Weights of a small transformer language model.
Size: 11 layers, 2 heads of 64, MLP 768 tanh GELU, vocabulary 2748, 5.04M parameters.
Architecture: LayerNorm before each block, learned positions, biases, tied embeddings, attention and MLP in parallel.
Each number is 500 + 50 x the weight over its row's rms, rounded and kept within 0 to 999. Layers, rows and columns count from 0. Numbers have three digits each. The size before them is the row's rms in percent of the matrix's.

# layer 6 MLP down (transposed), 768x192, rms 0.109, rows 123-195, columns 0-95
103:488455584467460431485461488467475464427391598458497588508525551482569618459490481478439409432598533445470533467416580565534466541476502507493503518459555554486441510510563485535473454505555514485523574503478503527476466503513472396533439574415526559563614438483547458574500552484529470466
095:481475503519488568497476557395477481531482506483525459488500388561397428488506486432459485439550542447512520577551475494541450469579518528534473468484462500484463498578478503475596577381504363552488506523422542539535571526564434506531484518520475421566555491471450573448522475422442491561
097:527543398489540649495491519539463501563400522454544502479561499494422489484501519500506495479437495458451469524498472539549478547425509497542522607480444497394541556472582516430525526556391512476531468473458499401534464558470538475551486525512604504518421477591451508474523522438494600564
113:458428588458577477472507492483553429504505439457513426559532427496412503472357491422532485526549529521552508497557547535512498372496448537556487488463475517428509552497557471472415454476446463605445455557505439588458598551485467516466504435542557513490503530489512474447465514472473480460
099:454470473503432532556480584489523383491436469535467564548418491384513456579430451524505447381421527562587444518538479462565532498466488517489542526507544517474464586526424553552511551491522431463485499487495495502554464575529402421466459411522483506578495502424575489421505529535457502507
096:563552467453532513464558517430615573538485395471515510518524497452506602426593616405510576528472514511572589490510403400504504570485448446512543584509568543496521523468521515533562479595511400474503465525499492454488436501406528454420488543491517488482465514520392535557622558484444532519
096:489497521600380428409570459535505493602526541515499547522630500503557468526433487507476611505358477458473538453435448470515435478522490535505434504531564494538526458477546421536420574529489511555499569498489569482429477480500461489387418464470481565448555460526474412545493497482443571506
105:440478357524482470554502506522492565440504549577489471475636545430563544446461538503411479597466472529518517512495449502471508561422474545586567380481467490493605608524455510513537482513470487454434386499525484537456467458449491526468533436503417536519477508532473569473541525515508530594
095:569472539514485477463465546570495479510459559517545473505509486486515495486561505494577494499499495463474502559550501522516473506635488428532475550526535479438460522501576495395594542446500482503547479567506576522450428362478566414493402505506450451578506453533531477494488510576412417511
110:587556518504437472517494379442547540500505494513474462509529517493540471476538623479407481586505457501519435425474450533543478443562554480462475541453553535473444528578525488497507501423522564513463605563523568458464491449526505500515464484471406457532505498492507558456493527457590414522
096:560603399499443544539469403489525513490507539475558519534489504433517520467433454487488534555586492445451540530471514502501529559552588438516465531481481429438535551589427421502510430573425463503531510541438507482526506458575571497413447542529447468615564430465586451420448500474518409562
110:529437430595561546503608428483386446546488440462551468490415494517539449543429509460501538483489562527563454478498541493419504450535587524534529510497474571534469599501482456383596505535470467499431525466548491610448472575464494532406489455546481546513448495505521526549377463501490579517
105:485558523620478486586532519410482423505515470530496390577476603493461494480525485488477525518578493494472480518431510533511540478587397390506418459544570518452635514458543371443454509476569492489457585493485433443488547484513433523551415412569576514508489465530521412538571510600480469521
087:514539582515503523478586464542489456481455653555488444503509503513456511487456441482454462564488525442467538548462517507466471501550503452471519492508533512586590500525384485556556435534487406515552456449514487563379520464550614405507460417380515564487458498502514431454547440513480529534
106:517457473392492556447576469449515523488467523465503500598556474591463488431391508491474528411506526485478419497517511550560493443529493471512557507447562590375561548422527493542521469526479473433538509519521465396389374579456419524530484499489532547503485478592479550474578500463448511595
106:499509527486493441598461596559497522505441645429475470524519431460466590453494450562485503450504552477418501489473509481576437448453454465457525538514510466527499499415478525534468532562540488512534560568543419478467419503483482515526373526534561494455507493457544441475542475483525513465
103:453596448480445649613475528427571502451548560431498515483510537393544458460478516534459482580536497508574516583445518543511494490531517580490427510506410506367512475548525498503552507575552464443508565513457565403624440513513458513500516514461488475557496461512500501461546470456467481481
115:491484551558460507510420558521443529485466546457530589512502452470618495499474570527552511456530521474579511495522532464616560436496513470527463416535503484564469484491526525495577476458496617465496461379506470485529530448488542455520527527489514464410545429492448487484473544442477430547
091:528513500548479604437529547579411577518555526501561590507462433495600564528418415477469473506556440531431592422514568483568539523429494508516505472449511531450456484568497406488531591483429537515544479592447467436404582523563542534529569609520509503503520532426463511447547457514471437544
103:506487545527426542536532447528517585533587527491516522584439469515419518404442561542538541522492541513523413517406596530461533537547558545492471459483539516471493562463429531449523458465600514522513452515518520555503521554447524568472551547527430533523371502582480517492594527496468506483
101:504533492461560553487501511507674576478479493443522599522416428464399463481524572493617467549503487620495380455534494504566487492546521590502438510475536535473592469507514530487425519477365550578590487479590471573581456480485522564465571515422482514516469520568457535484438506592480494479
104:526542524474487459481468481449520497532485497504490462473438547444516472484489535399532523487494504488527481446521492517490493420429471474561448542556540496368472476490458554496454498453557460558546479469467581537476468537506593499473477446437506580342444553505591556593479511528514545480
094:527472544500431510479462539504506517473560510557541466400495570540488432382458581510595546605486425484483565502532510572515596492446563479488508461589472557550546528614541491405458501550452470469512477389476401550471569613435459546397581588513535435588583457522502507515467460533545494537
095:499554413545592496472447578534437458431449496584422438535482459545438477500567456514529501568577396462485448535496585499526454531548551431568499571479510440514468534397478537531561493545519514561449474442486530463520422530465487532497512418497499463489454531508533525558418536508432435512
103:513481455550530472466546484461479450553524553542560502529445585481510532486544511510565440564516436533480487448564461536432583487550501522503434531417446485481529515302522497573506576568424490532533507540481423472482481550468571472427549437521538510494477443543485571466489492501552504480
098:517469531546508481449570473499548490533564537525547319560500523544517475437511496529425474527538489528493539544574507497452439491425534605505539440449540451504453534560603497484508567416459533513527583482437553492473520533574463477366470493471557404459534491440499332483567507527472524521
069:515510392561499566500455491510546529530492500492499479362501556530459515542442480559502424487505480448464454398421584562490496448527487587481541505527435431497526587427499466582488445487443444535487492490588551499528512539603544533519417392543480523506464486541596534533527474406501593508
090:563478490493500536432569449505452488608445545497473581451488492503425535448443523497435528485544432478474492443498580480554510456568507429481534544567462498496525475519501443472504584444502388443456510525456455482489570473447551528508503453507455478491539576450578433535533513496574537576
097:506459558383553479510489532492523476406489521492446510491395478512507507522484530521524548534533538569481553541567582462457519525557574423558539546486538540529429514508517544392498537462524472473609451450429448517500460466491546536585528528522456592480447558465483458479509498590485468490
095:502480485526509479457534540510478397507517492440469489463308415457479561520532570521475545442508536473439511489466463569532542484443540439418512479457522531546515574408599520474498475500575512492558495432502438518430547484547495443584505516424501459525442485502526529495574533489571469410
097:485441447531428537560603467509551516543482509401506520557492575484598460468451551544414557470542450519475560459518562477549459511437463434587434461463587551477436468437524502430419526510386463516566497533521534419522583455519447454437505512490492482500504525558544553479525442506403454540
100:572535575403537474595660477540555530474497598525471461373561533465454513491479455526450511488416554467554500543537573414561536546512546475519504536495463463433520519422494524519569568485471429545454543369495523457485538580541492459520342465593560557494594502503505462474579493550450530506
109:485463458456526411521492576489524403522491485624504520582587541538630430503547420436538485489515479527605413622570515518418479509451441450519526550491595427532495490413486493567556480484520505473448546529551541586487456519500507523555462471505559480518517497485527417491504502460575463404
095:434489499512566503508514560554446513391565499547397453559454525511463496455503565563389513453453403559556518537414515507533457491486422558520365456443458522494507467525472479603534543520437484528411508476542518512583495421446473458451539526478540433552487577547498499501528508503534464503
087:547533484472456599439490473590526441486553461469542530540409526530458515399440498466423516456531505609463524427414472473508418430495474464478504452439454468488467561591442519481597548486445535520488547447533481498531565540548544563475409465543545564537533512422403549520596492529455447440
112:606534496502570466480519496487507424536545512521459428465482511493419482505466481540534548511427467435585561504508520579497595472502517544509456446560464441445479501565443511521497554538525476351489505402519516434529548482517482499390449470573452450503419502644507535582492492563620575589
104:398451467523489520470458566425599506458635521468461505480608518458484494527545516530488517610525471541520472499528572540539397567493467483568455497555572470553519544391622459506547464447564607583454566459515429471523495509526498470543554491531447592383503473436523491532442442499469500473
094:448461600556521522557397518537566448493483509492443461608501447475434471555565457395514504415557511589511391540534463466463574486535483537508539539475531440549495576439471500456489514503512476551564537430499463432419462468511486526485484430435477464477586437592485480426540467565482509544
095:407618423489514537474467419450489527453467511537461447434483415441421489519536453515555495505555462451443569535544479607482558508482477530463501455476585568384468533530507503464470597457486526521450435522422443546450464551627555509466557425532434493447503457417563443490540488446565462501
095:487448494577579522530519575421508519486487449505573524501539579489513441524486513538454538480567517620472512540561527444519481494466427501542544507503509449430589563405427543490531509508442496484612424427544515539499530575448407530464481581543539464472502535557484498427476479511420483519
099:441564532477515414563454496546540581472408553506514525502474482528449556419413489506507557491553485476411575597487563563544517436502501450469443423532569432527576555471366582465559482477449533544527461518423529496490517497587578515558449503600489574509489463488543481463518424518549435547
096:513427440473465414499580464485585582493460489380440604532479542455571503455503487484545548489594470488397503509466491404465463436519576544493467414465547514512540433545580542560490547567559523461595466452545479495511455600497498497644524525506414527590506515447459490534594500569521434519
090:487552513559412610558582444468500480555518661500515454460449557521583532445466542542564437514453443488441516463497564519547465558513493402519550505494538525529540476583549504474538513436417475524430551489505473515458442447513467415522452603390523460537514507621520417414488482580468450462
105:529583512453455435571491459440423515528505516505599495470464391444518557458524600548413471537444478478499540502496532479517451532502492509455417525491417420466527457523489557479596589492503531561500442489482518471499520633604507456496449498568464503480475488400441494546515436506473478463
098:537577500520548461478416468578504513510476473468348478575531502402451526506549496363545543509507446420546446496444492563410431500466556506546561461493576501403535523562467423544669517461592465524491507514514501459477581545506458482465477479425412453564507466481532472530527585433546454471
095:471545417476551472475410516523527588576555464500490566522459467496499473491435428563496470597430508540509581545483522591431537581544502529537533557418525458449510519534518473577544522404377542533521469510494556526457519469439490452502520395509614463502508518485448469463529575407464501529
100:407458510483656577430532491529468439490472511529470452368478526449477460437567491552438474452569466446491558473501483499516523501463502550565582512533514490452500484445551559561520435476520473495441521472561532493573585451532494391528463474437579526524504422429522486459496479453498432431
111:509512538584426431488534504361490468465474524502537483614528562468550426454426481494435416493535543472522537408497578507530401462530437417515545551531434443541537512456519638511439481433475541468509442525541448424474511502519495572605521529557536569491474550452473534467624574494451529558
099:489513455524520557492389475472506483423560554602531501489530524506450512426497548592525508491488431404580452491489550444473449388545543607476423486471493478501450403456525488523537505455468500510539523514497508643453533502508449445523473518494536579571469496506506468482483455437505553468
097:617541469470510490530534422476489556355455486449485384520498402536459528484521531437429452522489543508591465548534505569422452410489489521533563558523612487516518493558452458454469589535425457501473509457523492479469508483507559501509460503455445579574403568564491516573500514471508575522
102:542480477499443464525501409564521554556614481516560546489587541632599481532480456509524442538494449437432457594521472448483455540488472537518401483530526477536529526502621454422390428626434427533458477585565491461476447549520479529537490530413461515460485472557499536459527542498487521509
112:475501412499520514490550499514490502531452429490579465491462461534575467477515507564407502499511536500526501557679520416536506562532429490432505382530497434515555515508599540576623439496480608500497487537517493532473459481497507571529517455465452439487516501480505436487480515518530440489
104:575534384528425542429447408562566501439530601500560470452532525560592479427416443396472457447508427476447480457431525517497487457518535443512560497542460501518431580519541593477490495395612535571443490436483540526482555399598612537526544476528498552539537538533534491384488543463589551414
096:553575408523455415489483509506475532531460531517589536481565602536543473538479445647439525487471598443481472518513388548499407543554482467447574555465453483561426492542590478580490429491546437608457527465538585409485401471572550431448428595439564394499463440514534456499484526538504542527
099:381430503449566434512581545480546498597501557531435497466503529571459512466436484452571484523501510434550501576595517441477519510423583463501443518518396537636488502510450441516496499542531522455474537394552487548471502482544492421424514523441435398492515450518538489449546451496533478593
103:538536491480539500514499505482427492486454445549565533503525508551504465510533438529557505517464491567496432573488465462499458470553465510483470590479466461498426514460500493485484541508530601520457397502508544545484509670488507555538483470536550437591408516507585530554558477518502452515
106:561575489523520474522503534471489526512539461485460498429518623501499517454461470585513445459494577437492517512549557429541436501544508455425527456616540500572636494504432559471459508503566571532464440478530525488466446471458421468442433457507441456458476448539438545500529441471441537497
104:565515463571444535495485491570490523505525503611394547472477443471522548501596532525513440550424497487552432516456409457454551497400511527481469540510459535505484547628515516500468444542509478481412567413453560514572409482533464539483481523475509490542507617520435577594504552549527596439
101:513503443507463553556530469483524458386573515527576450550503534453578494562564372516537448590544490440513507406496450557516411484484472422538451481526472433463438484571522476489506475524498575486485531627582496499582479598534579499543511536489387498486574501522462423452428550463481513532
088:552526454483507443542512400584442549514455440525532490443431526501523508474489470556584473458563429543573526491482456536522476437509475471427419558523483463481566494556487484386551447520494541544522468488505378510546533446491592590562476423622531437483536501512565524547544415550490509604
102:446511408558449457477554552472338463470518538550465483597382578503498474506530446508526565487520430367526468460493505552590539519441492471537485559491529539455498497447543576540488481500510549528518473464552460510472508471546463434448525459542480593627608592561464514532528486502526422495
095:461401377473510568494495490509565516520471492530458488519519503448464506565567487498500519570543522545507537505503453523474520399537522452507538500482539534401470544409503492542464484502552448542552457464429592518464541537424563482529528457513521512515530529380420522463508444374481461481
100:451465445555430477476455515576412566469487462432469582499472492450493488536516466483514437538410484536461517522574440454586503507567605525556538498537497452494657513517494426573487481501477475422558443495513543612498574419487492517426437500539508441584475552553523438518485480448535512543
097:505396514472552468493505487510466434460553523606583479545520455484471526571484476487532436613520519538514470561560449560474435401472434476476545518373514572407460409467514455425515495477554518581425453616529442553508485512451532544580458530504574510489533538414461429492374544511524477497
096:475483513491561547444557468483523436536548506484475531540477486463496458533499529540518536497463513538424514423555496466516457421435462539541461557446577472515527474386509497462496536427599470568460453490422515517429560635511488491401517587400504477531479483532560461528545572522506451495
094:520574451497460505497522515524533521530481495509526573424465519538418433401407553465578486472556424504547380441463543520520469459523554462549584460554482469510472553444416573430413479619434496571511527475555498454510429513468505551403532463558481617491471532542418555507519490554477493510
096:547491536443430522461477422505471535534473477529529439457552540418436475476414406510460489515458550532484524506431525570480427515459575483467454497484424392520579619476530570606519413579522524610462519553537495546424497494479456523540536506491481491524531521475430552552509448488437590531
102:540432455511596513467518393469489505430546435458536450413508488553554453519567450442450531440442480493494486503521447499479420540481492472455561397491494555482550559592469431507494560558449533527551511475494467498513521549420544495454410480472472536503443468460477608592385458582624509508
113:491483544507592491472549478478523464501519524486559390502474572549435478540529413489521536479538479565424433492522481588551457440549498465512453396443485487522410415508441559476540427630445548524490532483526567589459498500441491516409496454445467500566510546470558486515415589481575490534
102:473557463443546423506491534514428503442440560460517540519465454514361476441489408494537487497548502420497468524653499526523509513467515509357474534505492465427483610555460453431516547511511580508565514524528497478479442468569539537530494543519399552524412482526470458511531471581468496497
092:546488442373578511478443461572505465519615563521535569545486503457556526501517627521505519612442466494469465549564458456561504494502531571444515393544527520570564466477472532410568446388461448472574538442534478534527478496454492481459527476540463505642464450534577372467470568489551619582
099:477542490507537561563591392538559442411455455478570543525465505402532412557526502471456474486428486565454498481475484504548441479603489476588527492432421542526464423546587566493511483469475506518485538546388467514518496549572383503470520482476520475406485566519499514552461486445488511476
105:431526501461553549456453448551525543530537452552491551462527560509520474550504439435519594468510421541480448483589518456471478511493500516396431460569545489482523327502472478578492527565566445400591468488460546490476429494575470522490502554461458506438474423572565517580505485380552471483
# layer 6 MLP up, 768x192, rms 0.227, rows 124-195, columns 0-95
100:485478450634454523498442459499529582517474483412470579437558448513493477629454443473501483507493549570451476584534470467491475506533539575506543531465545560487437577478532544400523549506487424528596516527535497482514509537505514466429567483580441523447464432487547411399452435518493488529
098:498386528534496507508507557433491514546464521478456569467499540542547503432555492592388488476528409494499453481445602532508492556522440526358504457480529402564529437529595466555540521499570489589564446480561446486456585517449513510517430549455379479480493540447504495481566481426442459433
116:449551560550557484454429449437530588499465454482510598516489560510526558499461454565488418436506405513494472585512390540495493428484466437526488454473442548493446588546541622377512328470444530523426458574465485558499573512518446518502540476513522522506470465476490495424487487495499507480
102:480455446579461527385489490511489541486460441541470546512445482492414435481501605440552488490536459500490526545476394528491569571455429580465467572573426500469486530441501527458548531447503566546468504476521621448482457490537450440618460454561429514479496605513540476534463512487414527574
096:570509478581474566548480498498377327584493466510506432459432492452447421505463402574516514484403508538586480453461387450562452498470490485538530534550464464548489460507448439507464478546542505480392558511539555458495459499511525527531514541518525555384490536545479509504520524511497442486
094:434439501435393473422434555515480513473457495491414448534518531464464468444522561435511498531528439519510482539458544473497621487518467552463510424471457551397410472479532660510480477508491488455508453484434475526589508540495459520537535521493369444553453554511591475516553495552559561583
113:416546499481494485552541452419430420436517544442554508435552532474426539495593469518476435467482441478465527512516494502528459560554421472564573587511519564429567579590468508393480535470455522455459497473570479526486480565496421472492564462522479461487469514511536532472491618476429567496
093:491473537527515507608482417562533549474511435459559377601560529490557544532465489420426585428448566471488382499497436542510485458481509486570497554529489489464420461564517507584474509497421457412495473548534536470421521523491551611415528555494527460439538456584439468448472393539503490503
107:522515523523468505470505486480524472478591485577501489534488557473485471429503505498602536510445423470481618559638491551557542567444479456602556373454548493500491437562432461522565543598399511527483514573471490404516471470534553408499426505511592556553511508464453570472432536450480482508
101:552490516555496396474495598488504533523431584583493539528547509524515574494454492448459445504463445453504418515424538557479425489456427421485516488407412478511541403431522522495462517506501567480404520449571516611477605475481398480449653506586528454516410548502423500453516422492481546571
105:540483485509517548473543434498391413483525539499534475603492462542511400481513489449490481428545483540510465536506458598410517571575448475553437525392514626446520572491453393475472462509506526551391501449556535531440563584548426504501476537624439513533485495522463485505505533469422423498
091:610480568412589426594497506498534512505483509460496480537499543568405518506535556483446517521455446540580496484444437414441511464486407457467566457456497440592492534502590459558517573542511523558592545448444532589473548519565496538542436509525548493493426485547609446493419429483506498442
092:500580528504497463637555567523470482552366462509470467455527559462454448538392565430456562550443498388559467544508550446508499531456518611435514541554485584517474562547519539601466457540470425407509496502499540473485456473547438482521570451427583453417458513423532550555498486564475482462
101:517534574551454594550492400444518478384394492412467447595547569479565493506447446484499462458429425491522546539532548444611462478481554562537498485496516463528503612457434435545473466515537543451458536522561415516517402454514410521492470460553453455527540534521444546567482450503475499529
091:518468538478501513517552452546498484482574484488416444440543520439528481493536471480509480588471540480551479533589454528473631497498578569506575497347390477449439460554567436414473475487515508532500494488482418472383520564526452505484621515495530505556443496488468534511471529532515502408
100:534488482497507431560419522416524486460534531560575525575484531496467601575450501462533498473468545488552379453488391547421399534432445509460509507517541583430472419453497467390460508484586479399487465517552424526497524501487509536417479470544548515504530440506454452554522534526563486542
101:529442429494440447423523631527589520574501537479559526386489491517527479504464505473527578497484525573557556555532472547420493454464415554549473451549591537453497500501483554454519468534418461615456473578448449645441484491542554520558525548464442471440563548413494476499536522486532466536
092:552457565467451532532507561461524549485536530498433400499525493519501513605472463459425573463540519564479479494490508536420548446484568536472485381606427517486531543562426512570404478490507485442574461533466448523509555485582554425520456484427401567438514489449594509448425569523524456483
103:465559428505486529523553494462513605520548432489556506490560417489468487518519584534463513448500560463524472433513526487487526541480455397465472561496531498469472490516465469458460501552420485469475523491460531475556518445444510485497482478583480497463417455485475569526594583463476518531
103:516464548561533460519495494515558453377538494479538579428443468400466510557521426454456495527489512547514500484477569554464510530533566579462615398467383520513541590542511487569400539567509514464576507470532457601492513512497537519425435501432469452505493525498541571462485457489503490471
096:542534512615467448512412521495533601481498500522529484532508529553450465460455554451483488410481527458510434499505557481432527463515573600586511552590548429478460503499415453487486507507485504454498382441465516484508478428484571363488472495523436522465483397482519502447519538490481479450
094:559538432555397485475564485512443557651523519517608504417432429503451478528527495466524431452517457538498526516517620454518425476532490420464460518551411410481452517511401517517488583450501460591551457530515443574533509515567495505436490486466554559498489452542425386516494568521489559405
100:553550529481466478497501471466469545482501501498443482513454503448598506527520569443494545565409413492466525542598479440458543538464328501503502530533563408551527534467557516475577555532448380435453483614517480509523510468495488512564520521522559424519535461408416557511540530557488427534
105:477438522483480527475549439486515491436476522474510484471591516474513420441542472522480513624476544403454547479489519528483477421548533634446476535503420484560501618524555496485513472556539474491404515488438466474469479491640523503469492459480518416529421491472426515476521482538533580564
103:523446458451486542522468498461470449430504517529522496507532535389547479479452338524432475493424474544451488365438533491536558514525504499531495566619457504480496479481371557470460662482465460481520422576455552470548432556445516510575453461411532587488529447477560499538508537477558542421
077:488422543424507496523551585506540454597495470525498478483551520470588537527503508483532563531528487523417499607519447485558552497452442488438478457522494501534631390522599451506500518549495465599509544539478457505527519484501427493501507518482557434511610483436468488491626498503414534474
094:528643512524445529402480534529566426557558540466559568500524451448614455517539545478548521471517426502436566567563522531562555509472491551492516532498602549525491508503459428484518553528490408461562497507587550384477406463516481534453475538548482501547438500448507494534455444444461526575
101:392588541491441494548560514536521544586487535535483459422522464460459558353418573520486517464537421487560444513555556486494498550393489546523526529508504520497560500547428522520536460556467487489443440509512487449468543448556456508499485504473456535531445486496500514471542450510526523506
100:532470512481537567491543475502475478468493438440556527443468501463509471573526499489456508425448541548486436413501511493562542545435557462481648567490594557459558466469479569521510464467464442572491467558516506498556571505549425463502585545513540414503490508540437436430457506488536507510
097:501481474501480498499572505393442482523505460584523516513520568558513534528491412498508456443557466503542578511481463419511441562481406489536446459452541476562497532637492439561473504489451471517448452414574565566502516583530413493487417499552505450575529578519540450442488574577454468436
100:491503603589551519555531437511551539504461461559576508506563604461517470542483480508493512543556534516531514407525438465475536498512524469491511523482495468486458453451567562514557479358540437474495553498500476451520538452413478567511483535461571504511534462565465504423575399457573592498
101:519480470492606545500419488531576558541458504502558492562454432491510495526566506563459632573482520504536573503526571522508473499364451493439460481506487591599500481467426460418411429521517616530457466521470390419469506503579462441484590568570443509565507456452550440442437585498558545576
099:436460454550486516535662563592543437476529480459535456474476546568499472502411611500446458487463500548490457493424407554428512462451512601519520486513481538432506542586440492564396546575365424531434561520527478508506529452526448504452566479478490562476447471513453497565505496490542587516
088:416557516468541418437575500526395523590456547519625476433474579501478453564461555445568478512479466515508464521483538486454509565517540507478381481432413504438549517472532521563491489527546566520574494535558408498560467539546469514459490567493417400451407495501554479478527552575492432382
110:538521482427545600465480401493484450505536489475483449546510505523471395480536477483465572498555448518508497459507481598487523503554515546490535521579466434542557479586536605451433542540564474495563454459453383456481471477464526473529483412467499481520533414543470470515586462444567520522
097:556373553503440484483472397565540502482425470438478487432433492500353515461458524467432471420502500601532432523573538497583462435514445459558490493472483549430505462505492540500506532519565528615409534483488504606532602556450487458417564573449583552539517536530561532527441448480500412427
102:457444532512540594434524563405517520479549527385529488552516574544446495568470473593459449459426547528462527529567438486510463559479480433446578492500493557506477503598637594446502519466468528526598536496405619532453458544515442615521591511484533577469582574463454497464473519439533440519
099:388522463465523485477474537429496461496462403618553602443478555506519558618453583495553481482510506565473529531522452581457461513494473577400561474477494419493423533516560585468495509482534533341425511473564541480478467481507493520497515567543596422468563524471488426540418472486507455529
102:521469563609502524591462518429366410498424535506484499495492589566447482579500487587491449516467496515450535511520498543430576506476528448467498503461397461568449445542530487544453534487508559549440496480561432474498526412510518510443555416445497490498449437492555516470484477483508473494
099:463468497444537546529440524526535561484495477495522482561551468388541496503553533428466478516525558578535543504477518496433583510585497487490495502414467409565474453437467452546530530497519503462484485575509407470485499452467551443442622560513619479417589439592536627577431506526509577500
101:457548480494532467444517421455635573492475411476474604524483508513479474484552426461486488357505632547496424441445615401529549520532537567508509565521461462513541452466449510491468477503507466447543430475537445532476518529501483488521486542496533459525478388421388471475497501529510459570
093:455548524460430495509504462512469554523439506393429462425484534439382528571482524464601521458448597553590532501511517470521530492476501519531461523515483472493450468557433387556476523505493479499546445497457529414461582499580458575527513497426521485467524428422547463400457462533466458525
100:485530504465531527533512392492414420498522484438528541448409496473532516533561523521438448478540463449437562562497444496581357534431456511480433539447519464507464531503484494612526539503524552541474447436524517427458480545647482487471482465464468463430487460436517489517476479530532511547
098:534485480456495483454465508570494514578554513566507399529512457428504436518478437524487526469488451486518418617418544437477550479464440448530559474490480459478593480519445503551561496439455495497569486561490509502486478494435476539489448429441498507540501510467487492423474536504460431582
096:438578452502436517512497462485530527530582535522422395502509540539337503523533571543502424539498480477547456535522588486503516554405525512543467582513538477470459489511503523515404396632391527479447487432476550555468516479493520545489468536449522530559528500522482480489380588497483536560
103:409447524517437520501423514351477500525415450571504491502527443474546484490489489467446554491516536636523497532588587564483512504567464496481449357436530478501522589473451432565380495493487464445539515487473436478446533528489501537519546570588452598443603543443515405478512483485528486453
113:443537388523459458483536582484508450502528498496546501513502605496510567498441447435515565460465567501483394431424496499527506613487391443523449493558535526617460503391545631484555513515605520506482503445448536529412483528554467507404563553524495503543480493467440528501593554508542547495
099:515516452437446507505417505542425549494513533419482516491491474560510488407469444507496453384530530561486544503449429523559524490581359511474577526538557565450417545579533515463543563513453527466378463577456532518557530546488409491565496485440499570489471446590484527492335489385495476483
098:526421489549438576532575471505548398481431545515499527472503574508481510516450506449519533416440419559454493536468535443473438545351505420570464502609499512400522512440527483470484493505436489449568494478492547419447518432541576540441536513508470528516570492620533473408493448470502507472
101:451417516516457445572574579405472500469538552486573435417560454433439512448551526501553512586521408446604506502526560497523567450498519579478478474539503537541509484467526534487527547433484584461598493495397476454523605492459426541485529513574458513566464470496488532469543467566503539425
108:384543476486454492526445573445454560464603436520439421368545482453478428509473511493452474481528482467574518549486528434586512583425547525441516499519446474475558538527472358451465511491576539373511432559386542543554510488554441540556539504446476539499478467467541436565504506543512447554
101:592591419545504566487490434550508542524531549406446483522516441554478482527449550449517417463588525486519472536512504460430457500500433509515533450482439507480460562532537462427464541406538376517430470446516573367484498482545428529549516522453549417474561502544479564527457459509454502573
097:512521467460473540469545511432458365484511553508508468481471507517589513466479570409492480503517439532492411448507573510516540469425468525493500477562531486498490476466560505436566446502535537458598482527425499567486516494487407570513521416610409525577397528510565451563475555576488505468
099:454443531489573531463639468480478409508494563571461432559611537548486511521494522438518488536490455474497483464554609544511514549518477450598502506439495412488439455479576448438489607542447396495557518581472564494520521472481413521424533461439501483466488557573491595527467510462478467547
108:490518528464544479489510529437577505522612414456472392515552465448581563516536525438541490538566581545454479539430496504539468503438447479467563554605490465573469551465463500449525548531461526456379574538511483630522520606611464569476429517500447414576483512501495484516552521544452432560
104:483506583455443503405495497515509550465528468538460460500520549493484468502580532586463470595504380555455517538443475413522491463478458613437470471552539383454553573502575485537539478606516436494445551551506473540462550514566419526529541549540561542508447515541447419430453510517588547526
110:591494598516477542477435401476508558445438519581502573490525487465457501450454488540548519473437436382481433470530528468499492627423476558481395484498596459554433549452496519514503450504450468556545451615551449458518472551543402497476503513450587552524506430470468590356566468487473593471
093:500484477540455475472463442439486551413421531476443497504431557478420388487543457512408491426513569450624544499558519466432451489511517438488480431531462467448381540546509473469571533578481495520515462577517440509516470472547556462542545533443492493492516448439565518440399532563487512468
096:504579500483522472542439452485520515465505469600535500519496467460537564542454501462552571530429468440513486575490499532572443432534515392515522516532424450537564481544491485463419547617448547571408445486490506461491526491450519475519438404615505487571451568552569616461434516540460510571
104:490553522535502538515509460481480631505553632426572486543554453481465551494454508501429507425391583437490534548530507495463477383506435530577410453518557615519506499523505514528529524546500494474466528509445461496414462452470505464419598486479434408512463522484485509429457511456552499413
099:509522478434580519534568491440438498527487498526572555534512499484485494540518490511428525511513556468458627486563552551599505516540483496545529525519475413452468484554531528461386460574452456469413561522473532475564510499525461489432520534394586478474420556418516420457438530569513440513
107:451542484592519479396417444585505505473492515471548542515498431506462532502523472495462469488538454453604542595543519565632407485489439548586556489594463496475449464573535556454523403538483492459594535515502540632472465395448540506429507531460525471533441566524494542569478543445503574543
098:511613477480495497518494490555512614425478539510464572507605437511531549442483486550514617475501428470574417511387505461457459476406432470506472470493505500548443491455503555515483465594526486460460503429537549464472368601498390579417467526617517476547317489427578486520489510577557454427
100:549538555490516506512566478533407528392538594515468453430494551511462523492559508514600481452487515505512482576598471425496506426448406584483479509387430531575519507597522507556443479516467540448524419432453440490454470522500461506528510516417545522604524513518513500485592520562532487504
093:562467381528540534540581495508496453445433512578502536472550477471459400501489528460442402516607488521566539496478463511470484500524482489481541572434458425424420534490491520506427488469500503472439526555477481468533440491542609595495472532475488438575384495510587581465465559522525530498
099:465498503546585391478513520539484392550493486458406459424440518516510514604504543443544500499584437489436510427515559488508519517432451408419559549578496413459637407550512530573457526516492552489417523445522499508491514532577576520550466540459438478470415517529575415503530505560539504566
096:445524473508542505518491462504510570456497436436467455529594507494580483374559520533470538472451526474498549590516492462463484417557589511492462460572593448513534531429509515447423525523452500513587482441573499417433567620530493495400527573531489394475539418514464518502456443428535533549
108:498533397572508636486540457520447487521524555596527507480493452591443471529521468460459448423558482468524409409542550510540518498495479527501608464461435485452490463485456526667424486499507411475497514442498411535475501552488516563549474427540495491488467439473516522495461579468507587457
104:440519469450544504558590445598510450493533546504631550509542510494574582427489527467463385541487558527535554505457512488516445561491438379560563505433499437479565423472495524493475508513461487477352436465582496600527490482482514511404567470482435508533524496524467461498484462533457600516
094:473469534471442522525448534514464635530421441566510469514529538468431470486479499596488474477486523613534521503561483507404489513485516530469440460561486508531431524498563514520411501483436509498561575452615443512509579499504452531474480525552509514525518462480494473506504542511550470550
102:563498499508500534517568491437493401489501542430516519480370433478487441466408448498513470526571507484558436474497608462500480520633425430492588507512440526477501641470466499506457514512486497491477508481442484437472502480502430553545472475514431594509452549451575537560510398578567530487
105:608398444520511479477510493523516489460522570507520371499550477564451478471425490472501548488584518487521477526617555496432500450448537571574525471573457465488507564469485393568487422596583402450495461431523537479494493487528472408555466476446438584533496436542432506566499490483462502371